From a checkpoint of a small transformer trained on Wikipedia.
Size: 9 layers, width 192, MLP 768 tanh GELU, 4.59M parameters.
Each number is 50 + 12 x the weight over its row's rms, rounded and kept within 0 to 99. Layers, rows and columns count from 0. The size before them is the row's rms in percent of the matrix's.

# up: layer 3 MLP up, 768x192, rms 0.169, rows 18-53, columns 96-191
# down: layer 3 MLP down (transposed), 768x192, rms 0.152, rows 18-53, columns 96-191
up18 103:37 35 59 43 44 40 58 45 40 42 69 57 59 30 39 66 46 42 63 62 64 36 41 48 37 71 44 45 73 45 54 43 43 56 45 59 27 53 58 42 64 44 65 61 40 58 74 42 36 75 61 57 58 70 45 41 64 51 59 49 52 33 37 48 40 74 45 28 44 51 49 35 53 51 40 39 46 52 49 28 36 54 39 45 40 66 55 45 66 35 41 69 34 56 53 19
down18 100:54 57 51 40 55 65 39 29 23 58 63 54 56 35 49 48 60 79 62 50 29 81 48 47 56 41 64 68 36 68 43 48 51 46 58 39 43 38 46 39 70 60 34 15 67 43 45 51 30 68 37 53 47 57 64 60 60 52 33 57 49 47 77 59 33 46 50 51 46 59 60 55 30 31 45 46 44 26 58 72 33 48 48 51 57 52 60 42 46 53 60 34 43 37 28 52
up19 112:44 72 36 44 67 51 39 59 49 36 46 55 75 57 31 54 59 63 30 17 40 56 31 45 52 36 37 41 60 53 61 28 42 45 50 53 28 46 60 64 61 41 69 46 37 46 48 39 64 69 51 34 48 43 28 49 48 62 45 53 52 42 60 51 25 41 48 32 57 36 75 57 44 58 67 50 41 72 59 43 35 45 38 54 42 50 53 70 51 46 51 35 51 62 55 41
down19 106:53 56 56 64 39 55 45 54 50 59 43 57 28 61 37 46 36 49 71 60 21 45 51 36 52 47 50 62 45 49 46 44 31 53 38 41 44 44 30 64 42 37 39 52 56 57 40 43 42 55 31 57 48 70 41 61 44 48 74 53 59 64 28 57 47 65 54 74 48 75 70 43 32 42 66 57 25 69 47 49 22 53 46 66 44 43 40 41 41 21 43 47 28 67 36 55
up20 100:56 45 55 53 44 47 54 48 46 49 63 62 42 54 59 74 36 61 69 36 56 59 56 55 62 59 39 54 50 57 66 49 35 48 38 83 68 35 50 38 54 63 44 42 56 44 39 35 50 49 58 41 67 54 61 45 62 44 68 60 59 58 53 65 43 44 58 67 38 48 53 38 48 41 60 63 26 35 53 56 40 59 68 67 48 57 43 48 63 30 62 60 48 52 71 53
down20 101:42 35 43 52 49 58 53 54 41 41 54 42 70 64 50 46 58 46 64 30 65 51 63 54 45 48 76 52 48 45 52 53 59 56 62 32 44 71 52 48 37 74 43 60 44 43 56 53 75 31 40 43 45 61 43 59 43 46 30 35 28 43 40 39 59 43 50 40 36 27 50 59 71 43 28 61 70 57 56 67 36 72 56 39 71 40 59 54 64 44 57 49 53 46 58 67
up21 099:54 55 56 48 45 43 40 67 40 68 45 61 41 57 78 51 66 21 46 30 46 47 61 29 58 56 39 64 65 50 31 51 43 49 45 60 60 65 54 49 67 40 39 52 58 50 75 39 57 29 48 55 51 76 59 43 51 48 51 59 39 36 60 38 41 32 35 61 66 45 52 56 48 48 81 40 52 53 34 58 39 65 57 56 46 56 58 46 53 60 44 46 58 49 27 37
down21 098:56 60 42 66 53 63 63 64 60 24 60 39 47 58 47 50 48 44 48 51 35 49 55 65 58 42 50 36 39 39 34 38 62 53 64 51 55 47 46 53 56 41 36 44 49 58 67 74 58 61 46 29 61 56 46 44 69 45 53 56 66 64 63 61 60 67 42 42 47 49 13 66 47 54 51 53 63 41 49 37 41 53 78 37 35 46 66 45 45 51 77 41 61 55 52 57
up22 092:30 46 42 48 42 49 62 64 63 57 45 52 51 46 46 60 34 34 74 45 58 36 41 58 31 65 57 30 63 63 45 25 37 48 57 59 50 52 35 41 41 49 55 23 27 61 41 61 33 56 51 50 54 31 28 45 45 50 52 46 51 49 56 39 57 58 59 36 50 53 74 87 44 37 51 46 52 74 44 47 42 53 59 47 42 59 43 65 59 40 50 60 72 53 55 46
down22 100:52 32 47 59 55 49 57 41 60 49 39 45 69 64 33 25 36 48 46 42 76 24 53 38 60 28 20 72 59 41 78 47 48 55 37 47 66 40 58 56 42 68 36 24 35 30 60 42 38 58 61 45 44 41 45 57 48 41 37 49 42 53 58 43 30 47 52 44 48 43 75 43 32 27 67 32 48 36 40 49 41 28 62 39 36 66 54 60 46 39 28 47 38 49 72 68
up23 101:36 41 66 48 60 24 77 57 50 53 48 49 47 48 59 18 59 62 36 37 42 64 33 35 58 59 40 43 56 61 67 33 52 27 66 48 54 49 28 52 56 63 54 47 34 50 40 67 57 70 72 45 47 51 55 39 57 52 65 68 33 48 65 43 22 38 60 56 52 52 45 27 46 48 42 39 41 49 36 33 60 31 53 54 39 56 69 50 60 44 64 58 70 40 58 42
down23 100:62 47 36 44 59 66 76 69 45 54 61 64 39 46 36 41 42 48 66 46 50 40 55 45 57 48 43 44 54 61 50 27 42 34 54 49 64 47 45 41 37 36 48 51 60 41 59 72 38 50 25 33 28 68 60 42 48 33 51 50 71 58 46 32 37 42 63 43 48 68 43 57 51 38 33 55 30 45 40 54 57 64 32 34 54 59 47 38 41 58 61 50 67 45 44 56
up24 106:44 46 71 26 66 38 45 42 60 68 30 40 38 43 43 49 54 53 43 58 55 72 54 64 51 40 34 41 50 55 67 56 61 41 67 52 53 45 64 35 41 65 35 40 43 27 69 64 48 68 37 65 46 49 54 47 51 60 25 69 71 56 22 54 51 79 66 44 27 69 48 65 49 55 47 61 71 38 67 43 54 58 34 54 63 54 43 50 59 48 57 47 47 58 48 52
down24 107:42 47 51 32 49 42 51 62 57 49 58 53 67 54 49 26 62 38 49 78 48 53 42 58 52 30 60 49 30 52 56 67 52 36 32 70 66 52 54 50 57 53 69 57 65 35 48 48 67 64 51 47 25 61 55 54 44 63 45 53 51 69 64 62 55 61 51 42 48 49 66 58 44 31 48 50 51 47 65 48 43 43 40 53 37 31 45 48 31 65 62 33 56 60 46 26
up25 100:50 42 50 48 20 57 57 43 19 35 50 54 38 50 59 43 48 51 52 40 24 47 42 82 49 63 40 39 47 51 58 58 52 24 36 41 45 41 52 44 37 54 27 57 42 48 75 45 71 62 33 48 56 39 38 39 49 47 36 52 63 69 50 57 65 57 52 41 62 46 69 74 56 72 62 45 60 45 50 52 35 49 53 32 55 61 32 58 66 47 58 66 46 37 56 30
down25 110:53 34 35 39 49 58 35 48 57 55 58 31 47 35 30 54 60 44 58 53 38 69 34 64 56 53 30 43 53 37 33 32 44 35 68 33 50 46 49 46 62 61 72 68 42 41 45 31 56 61 63 50 40 51 49 23 63 57 58 42 32 53 46 53 47 18 55 44 18 49 58 40 44 57 67 43 38 44 41 59 63 67 50 48 43 57 54 38 71 49 60 53 59 44 35 34
up26 104:35 52 67 45 53 49 49 61 49 55 53 43 55 47 46 51 42 49 75 41 32 53 49 49 53 56 56 56 54 31 58 54 50 50 63 09 48 41 58 50 53 46 49 31 33 57 68 61 54 56 64 66 62 49 35 49 54 41 63 44 40 33 61 47 64 55 43 28 51 43 91 72 41 27 30 52 42 38 53 51 39 54 36 48 65 16 36 44 60 67 65 46 46 48 38 25
down26 103:50 39 39 45 35 35 60 54 42 41 38 55 40 62 58 53 54 44 65 65 44 58 75 55 49 44 58 39 41 65 64 52 37 57 52 40 55 72 56 29 51 43 57 42 63 52 39 46 52 56 53 58 44 53 29 32 49 38 44 61 59 66 50 59 61 58 62 53 65 51 31 58 55 36 49 42 72 41 38 44 28 68 35 43 87 47 50 60 64 57 51 24 44 39 53 34
up27 099:44 50 57 42 49 40 55 23 46 56 54 42 61 42 36 45 50 71 34 45 50 73 37 62 53 46 58 32 45 48 65 36 48 48 46 68 67 39 48 34 68 55 74 51 50 42 41 50 60 63 58 36 69 47 66 59 57 46 56 52 44 24 58 20 51 54 42 59 46 48 43 68 47 42 48 53 44 58 57 44 54 44 52 49 38 53 57 49 53 46 43 66 56 36 46 63
down27 114:36 57 44 47 35 42 39 54 40 57 58 48 39 54 53 41 46 28 60 43 55 60 81 61 58 58 29 62 49 51 57 24 43 47 51 74 44 55 34 46 64 40 37 48 54 64 61 46 66 44 56 38 45 31 44 47 46 38 45 67 72 42 44 51 39 49 30 34 66 62 64 45 37 36 53 55 46 47 53 49 26 35 72 50 60 36 40 45 37 42 40 45 55 59 62 56
up28 094:34 49 63 28 63 54 66 49 51 58 44 53 75 55 42 53 37 40 58 44 53 38 27 47 48 71 55 56 48 56 55 42 32 65 71 42 55 52 83 45 41 55 57 54 59 39 57 32 52 36 47 46 34 50 59 56 62 62 36 22 61 26 52 39 80 55 54 59 51 38 41 41 51 43 53 69 38 39 44 53 21 38 40 57 58 50 52 54 74 62 63 69 10 44 36 64
down28 100:48 51 53 60 64 23 50 52 53 32 59 33 53 65 44 52 34 52 46 40 23 66 39 83 61 49 65 50 52 60 58 61 50 58 51 41 58 43 44 55 43 46 42 39 54 76 51 60 34 59 63 42 70 63 26 43 73 53 40 56 47 34 49 55 39 60 27 63 54 47 16 54 47 59 40 47 65 63 43 45 30 66 51 53 64 33 59 62 47 40 55 45 49 48 46 55
up29 090:60 44 54 43 83 52 37 54 53 75 52 78 44 45 52 41 66 58 28 50 56 51 67 56 58 49 54 55 50 35 65 55 60 54 53 57 46 57 39 43 34 42 21 35 54 52 46 49 46 58 43 34 59 40 59 61 44 49 22 43 42 48 50 61 71 45 60 61 42 37 59 43 36 47 34 64 27 54 44 51 38 46 48 61 36 44 49 52 36 54 36 40 49 52 34 59
down29 096:61 51 55 44 51 65 32 49 46 48 54 63 49 46 61 49 55 52 32 50 52 54 49 50 46 66 42 33 35 57 63 40 59 73 43 47 61 34 51 53 66 31 41 47 44 65 57 57 37 26 48 68 58 40 36 48 16 58 58 34 58 51 45 62 58 49 54 57 30 68 64 75 36 42 56 55 74 53 57 56 64 66 52 48 54 36 51 64 74 56 64 53 48 63 58 50
up30 094:46 65 52 60 39 58 51 57 64 55 48 53 47 40 35 43 41 46 54 63 61 48 49 48 47 35 57 56 69 40 31 20 44 29 52 53 39 52 62 37 54 53 56 39 18 63 43 65 43 44 58 48 40 49 66 53 51 64 59 51 18 42 39 81 53 54 35 55 52 38 58 42 47 51 37 64 35 68 40 47 25 55 43 58 33 57 64 57 46 60 52 42 49 68 32 50
down30 105:29 35 56 30 53 68 54 35 51 41 50 43 76 61 41 33 68 52 50 44 49 63 51 43 37 29 44 57 62 56 53 44 61 55 39 38 48 52 63 40 58 43 50 60 50 32 69 52 40 40 56 71 43 54 39 15 40 30 48 45 56 48 53 36 42 60 52 67 54 52 58 34 29 47 29 43 68 46 47 34 42 48 42 50 46 66 41 28 18 52 45 57 44 42 43 58
up31 097:71 57 50 32 62 59 54 64 43 43 58 32 40 53 55 44 57 70 53 60 44 34 34 73 32 72 52 45 52 61 49 62 63 48 48 51 42 44 49 53 48 62 51 49 63 43 48 51 29 52 52 57 61 80 47 58 36 37 50 57 48 35 53 67 42 48 37 62 61 45 70 47 45 45 66 51 51 47 44 42 25 66 51 45 48 78 47 33 62 21 47 39 77 73 38 58
down31 100:49 16 41 53 47 50 71 38 55 49 66 12 50 42 32 53 54 49 49 45 51 57 38 52 58 51 42 50 47 48 54 49 72 64 48 33 42 39 40 54 56 41 55 50 51 56 36 49 48 44 32 39 60 63 30 37 57 41 44 38 43 42 87 46 34 68 45 71 25 17 23 42 57 64 56 53 47 52 54 38 32 51 33 32 40 57 64 45 49 61 44 38 41 51 72 44
up32 107:83 67 45 48 46 43 44 75 43 53 62 53 44 48 59 59 39 56 62 54 70 79 49 37 58 62 46 34 66 45 39 29 52 57 61 49 63 54 41 32 55 55 41 35 49 50 61 50 46 37 33 32 53 50 42 35 54 75 38 35 22 56 71 54 44 32 45 51 73 69 59 43 55 51 36 38 44 48 42 80 27 34 58 37 45 47 46 47 49 62 38 60 52 66 30 54
down32 104:52 48 55 34 54 57 46 49 60 40 61 50 44 48 61 46 41 43 36 60 41 42 51 68 63 53 39 52 34 67 42 60 50 41 31 38 46 50 55 46 48 52 26 37 54 47 66 38 57 43 41 49 59 65 58 49 48 56 46 51 55 48 22 50 57 35 50 36 72 44 56 30 41 66 76 36 45 65 56 39 65 35 24 51 45 45 42 37 65 59 42 66 62 49 36 55
up33 095:32 69 54 51 59 61 37 45 49 56 59 57 58 53 56 54 68 57 53 36 57 25 28 48 52 60 50 51 44 59 51 57 51 41 28 61 55 61 73 58 35 91 49 46 55 66 40 43 51 32 38 47 55 47 62 51 63 53 33 67 55 74 54 72 52 43 39 45 62 64 46 35 63 52 62 42 36 50 60 37 22 28 41 61 52 29 43 65 68 59 36 54 56 70 30 49
down33 091:45 46 55 48 83 53 45 33 39 60 60 69 49 53 50 44 47 22 52 61 65 42 56 41 42 47 38 54 38 58 49 38 41 44 41 41 47 43 58 40 34 50 32 59 49 61 34 38 55 58 67 54 78 57 25 72 50 69 56 41 46 28 59 49 57 60 55 68 66 58 57 71 52 73 56 51 48 54 76 40 43 59 48 56 69 50 48 30 65 41 72 59 50 57 61 71
up34 100:39 62 51 58 48 56 40 68 35 42 34 48 46 47 51 54 62 44 37 44 51 48 70 70 44 53 42 41 47 39 59 47 57 26 41 59 49 56 46 46 34 47 73 48 73 75 29 46 56 35 55 41 59 42 51 59 59 61 44 31 37 34 50 61 79 32 55 47 50 46 44 64 56 57 53 53 45 71 51 57 61 44 65 41 65 48 41 49 60 47 51 57 43 51 50 81
down34 104:35 41 44 46 46 46 41 38 45 45 38 44 42 40 35 26 57 41 31 64 56 51 50 50 49 31 50 50 61 51 52 74 37 53 57 42 59 50 60 35 71 39 58 65 51 52 35 35 51 33 42 46 70 69 55 30 63 50 69 52 41 60 47 57 43 34 33 54 42 54 56 46 32 58 64 29 66 59 53 32 55 47 56 46 56 60 39 50 56 66 62 62 46 36 61 54
up35 099:60 52 31 45 66 47 41 46 27 64 57 44 40 58 53 56 28 54 40 66 44 32 43 32 45 59 48 57 59 48 63 44 42 29 59 54 47 31 59 50 67 37 61 51 34 35 49 64 58 49 55 42 19 56 42 51 43 69 43 57 60 66 53 78 40 33 42 53 42 44 49 58 62 71 48 61 54 44 39 31 64 78 48 46 37 55 47 54 70 39 54 56 63 63 39 55
down35 104:51 50 57 52 65 47 44 47 54 28 45 69 41 26 50 44 52 61 44 66 61 57 67 50 57 55 49 36 36 34 54 30 43 55 30 44 20 61 24 64 57 37 58 75 32 62 34 65 60 41 55 57 72 63 38 65 66 60 48 39 50 41 45 48 42 55 53 63 73 52 55 48 52 42 47 38 56 28 52 44 72 70 59 82 55 65 48 52 45 47 53 30 40 36 50 56
up36 099:58 38 47 47 47 48 44 34 37 39 42 71 51 38 33 62 61 34 63 51 65 59 48 29 45 63 59 62 63 43 49 47 25 39 44 77 44 40 49 55 45 36 60 43 29 39 65 63 53 74 48 40 94 30 71 50 71 66 82 49 49 58 45 64 37 36 55 45 43 37 52 65 47 52 47 54 55 52 64 51 40 58 50 44 41 45 45 55 45 39 40 60 34 68 56 63
down36 102:45 60 63 57 38 49 36 65 47 72 52 42 60 56 54 50 33 47 26 58 37 26 50 46 54 50 33 43 28 56 58 45 53 53 59 44 51 33 43 52 52 53 70 62 63 33 61 68 40 52 60 46 42 73 65 50 64 51 31 29 44 46 35 33 68 73 48 86 65 44 63 60 42 63 45 37 52 41 43 48 61 46 33 42 68 63 40 53 45 61 53 50 68 44 30 33
up37 089:42 56 52 45 35 51 65 46 45 34 56 55 70 39 47 53 50 69 29 52 48 53 53 51 44 72 38 56 61 60 62 54 52 13 46 46 58 73 67 59 51 59 48 41 79 50 44 56 36 69 53 31 55 50 49 64 43 57 59 45 49 56 69 35 34 75 28 30 55 56 54 55 44 32 41 50 41 50 48 60 60 59 57 57 54 46 38 62 67 84 58 41 39 54 42 57
down37 088:47 67 36 44 51 64 32 40 67 60 38 39 68 40 37 57 55 57 54 66 38 46 70 46 58 26 61 49 63 36 30 36 42 44 70 60 59 50 52 49 52 46 31 37 40 66 55 44 57 70 51 42 68 57 33 38 48 64 33 43 56 29 43 48 74 38 41 67 49 57 51 31 42 74 45 50 68 48 65 53 79 44 49 53 46 49 54 81 44 42 53 49 57 30 47 30
up38 083:72 55 44 28 23 42 46 55 47 46 23 47 61 49 55 45 53 75 40 42 52 63 52 58 49 60 52 33 59 57 73 51 59 33 49 25 57 45 58 56 59 24 22 54 32 49 32 57 46 34 50 35 52 50 49 46 69 65 46 55 67 45 63 55 47 48 62 63 34 15 38 48 72 39 47 34 76 61 38 30 43 63 69 46 52 64 50 44 62 46 77 58 65 54 49 50
down38 091:44 52 54 40 66 69 39 43 59 56 50 38 56 51 55 34 48 51 40 39 55 39 27 34 21 43 51 60 34 76 48 60 28 65 39 47 46 39 50 43 48 50 51 55 57 71 60 37 58 63 65 55 58 31 51 36 51 39 67 46 49 47 45 63 45 61 58 46 82 62 48 43 52 53 55 55 36 60 68 32 71 54 83 56 55 71 20 43 49 52 57 64 37 58 37 56
up39 105:55 56 57 54 38 43 49 39 43 40 63 50 49 65 37 38 29 21 59 70 60 62 39 64 55 35 49 41 54 48 66 45 49 42 53 56 36 51 64 36 43 61 59 29 56 41 26 58 54 60 72 35 50 57 51 52 25 60 61 24 50 30 58 68 34 36 36 58 52 56 55 35 61 49 46 52 43 77 33 39 55 58 43 49 53 48 59 68 59 36 67 72 55 62 68 40
down39 109:54 66 28 44 41 52 47 52 69 73 50 30 60 51 75 33 36 43 31 48 52 59 66 38 56 64 60 50 77 51 52 62 51 45 72 54 62 56 21 66 52 38 44 50 47 31 48 59 57 41 37 62 40 53 56 38 34 39 54 42 57 49 66 51 67 39 68 55 31 48 37 65 67 36 52 32 45 24 34 64 59 54 57 56 59 36 74 48 56 74 42 49 61 41 63 50
up40 102:27 47 56 59 31 50 71 64 46 42 51 70 37 52 44 64 46 67 48 52 31 42 63 64 58 43 67 44 49 48 61 49 67 42 43 43 57 62 47 51 44 50 56 39 37 52 43 25 10 53 60 43 40 68 33 52 73 52 52 46 45 38 31 46 43 46 69 28 54 61 66 38 67 65 69 61 53 60 53 71 31 51 31 65 65 42 36 52 61 32 53 42 43 50 53 31
down40 100:53 52 66 72 68 38 50 65 40 33 54 60 56 66 67 27 39 56 35 60 59 47 60 49 52 46 56 45 50 51 67 53 63 18 41 26 38 50 78 38 47 64 30 65 52 48 36 41 51 36 68 31 37 53 43 34 68 62 50 36 48 50 53 31 53 41 34 48 54 47 44 51 37 56 58 36 43 46 51 48 48 58 72 52 52 37 46 49 52 72 55 34 43 40 55 36
up41 101:42 64 50 52 45 36 55 36 35 60 54 68 31 56 28 36 46 36 65 27 52 56 58 52 52 49 36 40 53 48 62 48 53 42 62 46 55 41 44 43 38 24 50 57 48 69 71 67 43 79 54 37 46 38 49 51 41 68 33 59 50 39 70 62 59 37 41 22 41 27 60 77 33 44 52 48 74 65 63 48 22 48 53 57 44 54 52 55 62 28 19 61 52 44 44 61
down41 094:49 34 34 54 59 47 35 57 72 47 59 54 41 43 57 33 52 49 38 50 62 48 48 57 50 38 44 31 39 67 39 48 37 48 50 59 38 47 58 49 29 45 52 64 49 46 48 74 36 50 49 61 51 39 65 57 71 51 29 22 66 36 71 55 54 61 57 57 60 70 49 75 64 49 63 44 60 54 46 42 69 57 29 57 72 45 15 55 63 46 66 75 51 53 24 57
up42 103:61 22 30 69 47 29 59 53 52 40 66 31 65 37 66 58 46 55 40 54 39 56 57 56 72 44 33 46 50 62 48 62 75 49 40 57 40 38 48 51 38 61 46 50 38 48 55 60 61 63 60 53 70 58 43 39 55 48 68 65 41 49 68 37 51 55 53 43 61 54 44 50 46 43 41 79 56 41 54 38 44 49 68 39 39 68 58 52 36 61 44 47 46 40 64 42
down42 107:44 73 58 34 50 64 55 37 49 46 43 31 43 38 68 43 41 40 37 61 40 42 68 57 43 59 52 48 48 41 49 45 26 50 55 51 29 53 39 50 32 47 41 54 55 55 66 59 29 24 34 68 40 57 59 73 50 61 54 50 72 49 27 58 60 48 47 23 56 76 41 61 50 62 59 58 48 32 56 62 40 50 50 43 64 48 48 53 66 69 42 39 46 51 47 49
up43 094:34 51 64 49 36 59 59 54 14 77 55 47 60 70 47 45 44 72 74 61 45 38 57 53 66 30 52 64 52 64 50 41 57 39 49 48 48 60 43 37 45 65 34 57 47 74 56 60 46 38 63 58 61 40 49 35 47 38 36 67 62 73 29 48 41 63 53 62 63 43 58 55 50 66 53 56 56 47 47 50 45 53 22 67 45 45 58 57 42 55 58 41 34 59 39 58
down43 087:58 37 66 44 66 58 51 58 63 51 48 39 35 30 33 37 48 58 43 08 41 51 40 62 59 61 58 43 55 42 44 40 57 67 51 38 44 56 52 49 47 41 48 52 39 62 48 45 61 59 47 46 60 51 44 33 57 58 35 50 49 46 51 69 42 54 55 60 40 34 39 29 58 53 60 42 70 60 49 40 50 45 43 29 32 69 54 44 66 59 33 44 50 25 66 52
up44 103:55 55 58 57 57 61 37 61 45 47 68 65 44 60 47 34 58 37 38 46 59 51 52 51 53 41 28 48 42 77 75 47 45 61 48 49 57 49 41 51 46 19 22 47 34 49 22 46 64 55 31 58 61 46 50 51 61 50 62 49 45 49 58 67 41 57 45 47 33 46 48 48 60 65 48 61 49 90 60 23 39 65 58 44 52 52 52 36 71 73 59 61 42 67 42 62
down44 105:46 57 64 47 43 63 56 37 06 62 47 75 70 62 28 37 64 45 47 45 51 42 48 65 45 60 48 34 46 65 48 72 46 62 65 60 43 50 57 36 50 48 62 46 63 29 41 66 58 54 71 44 65 62 74 41 63 53 50 49 57 46 43 46 56 44 72 46 46 56 48 43 52 28 63 44 40 36 41 53 63 27 48 26 45 37 41 71 63 25 35 55 55 59 43 63
up45 101:60 32 43 42 43 53 51 63 38 28 64 37 43 52 33 50 43 56 31 52 43 55 44 64 57 71 46 31 69 56 48 62 81 55 44 59 70 49 52 61 10 63 38 53 55 59 40 57 34 57 50 43 25 33 49 68 78 42 56 51 40 30 38 53 47 68 61 44 19 49 47 59 28 56 65 72 43 49 33 42 63 51 38 51 51 57 35 68 62 56 61 67 62 41 42 62
down45 096:45 45 44 29 60 48 30 58 41 39 42 43 42 69 47 47 67 47 58 49 35 65 41 29 32 54 48 58 48 62 76 59 53 60 45 56 54 60 52 52 55 30 63 42 50 40 63 60 68 50 37 62 75 59 32 37 35 60 54 47 50 60 43 38 46 40 38 38 50 40 32 40 41 60 60 58 73 47 50 46 58 43 73 41 43 53 44 56 50 66 49 47 56 53 59 56
up46 095:35 35 59 46 60 48 36 63 32 60 48 68 48 46 64 41 43 42 44 34 47 50 46 10 48 40 50 38 39 62 58 44 41 39 39 53 46 45 40 45 62 51 39 53 35 33 37 57 55 49 44 58 45 45 48 53 48 43 39 47 59 58 45 49 62 55 46 38 41 41 67 38 35 31 41 55 48 82 59 46 70 69 56 55 56 60 56 41 57 30 34 40 60 51 48 60
down46 099:60 52 49 45 43 56 46 62 67 32 50 55 52 66 70 71 50 55 65 66 68 61 57 52 71 45 48 61 51 49 40 58 68 44 86 51 44 50 34 37 32 46 63 30 52 50 55 57 44 49 46 48 51 50 59 55 51 52 46 56 59 73 50 39 39 35 40 42 64 53 65 59 53 74 48 41 45 43 32 64 31 46 23 34 43 54 38 66 58 41 52 45 49 47 45 69
up47 100:42 58 52 29 76 55 76 49 37 67 69 40 47 60 38 45 64 51 51 64 55 51 43 53 40 53 57 46 43 58 49 54 44 74 46 40 57 76 57 45 40 37 51 44 42 76 74 49 48 36 48 52 34 60 65 63 46 38 18 38 40 66 56 56 58 59 63 48 42 55 57 51 45 56 55 36 46 44 63 45 47 44 43 60 68 47 55 37 64 43 45 50 60 48 47 57
down47 091:42 39 32 51 36 41 54 57 47 31 44 57 62 43 63 67 58 55 17 34 37 48 61 38 51 58 58 47 43 56 49 38 45 43 62 52 46 53 58 46 28 57 34 34 47 32 36 39 68 63 37 42 66 34 48 54 72 63 51 57 48 36 55 52 52 56 51 65 35 37 53 51 27 58 46 52 58 53 41 54 37 39 38 50 36 65 23 56 52 55 54 53 32 64 41 35
up48 103:49 44 59 55 47 79 72 45 62 73 41 28 38 46 42 77 53 60 55 61 61 47 38 73 55 43 48 55 56 66 66 64 55 42 48 86 37 51 39 34 47 46 29 67 40 53 45 61 49 53 36 24 49 35 48 47 53 42 19 50 59 56 48 67 67 72 53 45 64 50 42 57 66 73 71 52 51 45 45 40 64 36 47 58 58 55 50 50 45 48 53 55 48 50 56 35
down48 101:69 52 54 29 64 63 53 44 71 60 65 39 45 57 49 66 53 59 43 44 73 31 45 62 57 43 60 42 37 52 47 39 52 51 31 49 28 32 39 35 42 41 57 55 26 52 31 60 45 45 43 47 55 31 37 61 23 74 42 54 32 39 59 40 59 45 39 70 45 61 36 62 40 75 44 69 35 23 39 65 49 62 66 45 48 36 63 65 34 41 42 49 57 65 46 52
up49 094:58 51 46 25 47 52 68 57 47 41 45 50 58 59 47 69 57 43 43 34 54 74 29 38 51 39 50 37 44 58 71 53 56 52 54 35 73 55 54 42 53 62 61 54 72 33 48 46 50 38 33 42 56 54 42 53 43 62 43 30 33 71 64 51 32 21 45 28 42 62 52 49 47 39 82 35 37 36 34 25 34 70 58 55 32 47 54 54 64 37 70 45 38 51 41 37
down49 095:43 62 46 55 55 52 28 59 52 37 58 42 61 74 49 68 40 38 52 58 37 24 46 42 48 55 44 32 40 45 45 35 57 49 51 53 42 48 47 67 35 37 63 86 39 40 56 50 33 66 51 56 59 58 72 49 43 61 47 56 41 39 62 52 48 44 51 29 57 53 42 69 36 53 58 49 42 71 56 54 41 55 52 60 60 28 48 32 75 47 76 43 49 46 63 55
up50 083:50 41 32 56 54 59 56 50 42 53 52 44 58 51 64 62 64 53 38 50 37 46 60 71 51 49 45 70 38 73 48 45 39 47 52 30 66 55 18 60 46 66 26 45 46 71 38 56 39 58 47 25 53 40 33 52 49 61 44 61 57 41 34 40 59 47 39 68 34 57 75 36 60 40 53 57 38 55 67 52 67 48 46 58 49 43 66 41 57 52 62 37 51 52 46 61
down50 081:54 37 53 49 48 70 69 65 33 56 72 51 50 37 44 60 57 49 64 31 35 61 42 48 57 56 65 30 47 30 55 60 71 43 58 44 42 34 53 61 34 45 45 56 50 33 60 40 48 47 52 54 70 61 39 42 53 39 44 70 43 68 55 35 48 43 63 35 40 55 43 61 41 44 44 56 48 66 46 67 54 61 66 51 39 69 53 41 69 54 46 45 71 33 46 41
up51 099:24 50 38 48 67 46 38 48 36 57 56 49 52 26 33 31 52 67 53 66 55 57 23 58 47 48 62 63 49 44 42 56 57 31 32 52 44 46 67 63 48 70 56 57 43 38 37 42 41 56 73 44 29 33 62 62 33 41 54 72 66 24 52 49 57 51 60 65 50 35 41 57 59 49 48 48 47 58 52 68 50 59 30 57 43 58 53 44 68 52 44 40 50 51 63 37
down51 094:47 34 41 29 25 62 52 37 58 41 32 60 47 69 49 45 68 47 49 47 41 47 52 74 60 50 51 35 48 52 56 35 26 56 50 48 66 36 39 32 56 53 56 38 52 54 23 65 37 52 41 42 60 60 55 55 46 48 47 60 53 91 58 62 40 62 39 23 42 45 54 15 60 44 69 43 53 59 67 51 46 43 69 43 52 56 69 38 47 48 34 55 62 64 36 24
up52 090:48 51 54 35 68 42 42 44 51 44 41 49 48 51 44 73 60 52 35 54 48 31 53 59 66 49 69 65 59 34 53 23 44 55 51 28 39 51 64 41 44 59 52 59 62 49 46 57 42 50 46 63 46 49 46 50 76 44 42 51 37 39 59 60 48 40 59 32 29 46 46 59 37 28 47 71 59 23 34 31 39 62 38 54 67 55 37 47 60 47 50 44 67 50 37 30
down52 086:63 54 65 65 56 50 58 46 41 66 48 33 49 32 24 38 51 67 52 62 48 26 48 48 55 56 34 44 61 27 46 66 52 52 52 50 69 56 37 50 50 40 51 55 40 33 56 59 65 63 68 56 26 39 49 51 59 47 59 28 45 33 40 72 42 43 51 58 16 42 45 50 72 42 48 54 46 40 32 72 45 66 59 45 49 35 23 50 50 42 37 56 50 58 45 33
up53 101:61 60 36 53 45 24 55 59 56 42 43 36 39 23 19 31 49 63 43 60 53 60 40 49 35 37 44 44 57 46 69 52 55 41 52 43 48 51 66 44 47 56 49 45 63 68 66 40 38 30 49 32 54 44 65 46 28 67 56 45 55 45 53 67 64 70 36 58 35 32 65 29 74 77 78 49 61 48 70 37 59 66 56 37 62 65 68 26 33 52 37 50 49 67 57 72
down53 098:51 59 47 49 49 41 71 50 28 40 61 39 46 40 46 65 40 61 34 53 39 75 48 33 46 72 38 60 34 47 68 49 40 72 37 46 62 34 58 39 41 57 59 42 47 63 37 70 57 67 54 55 45 40 35 71 53 76 75 47 53 45 47 68 60 44 30 48 59 46 50 56 56 45 44 78 57 63 44 66 73 46 31 58 47 46 36 78 44 23 55 75 36 37 44 38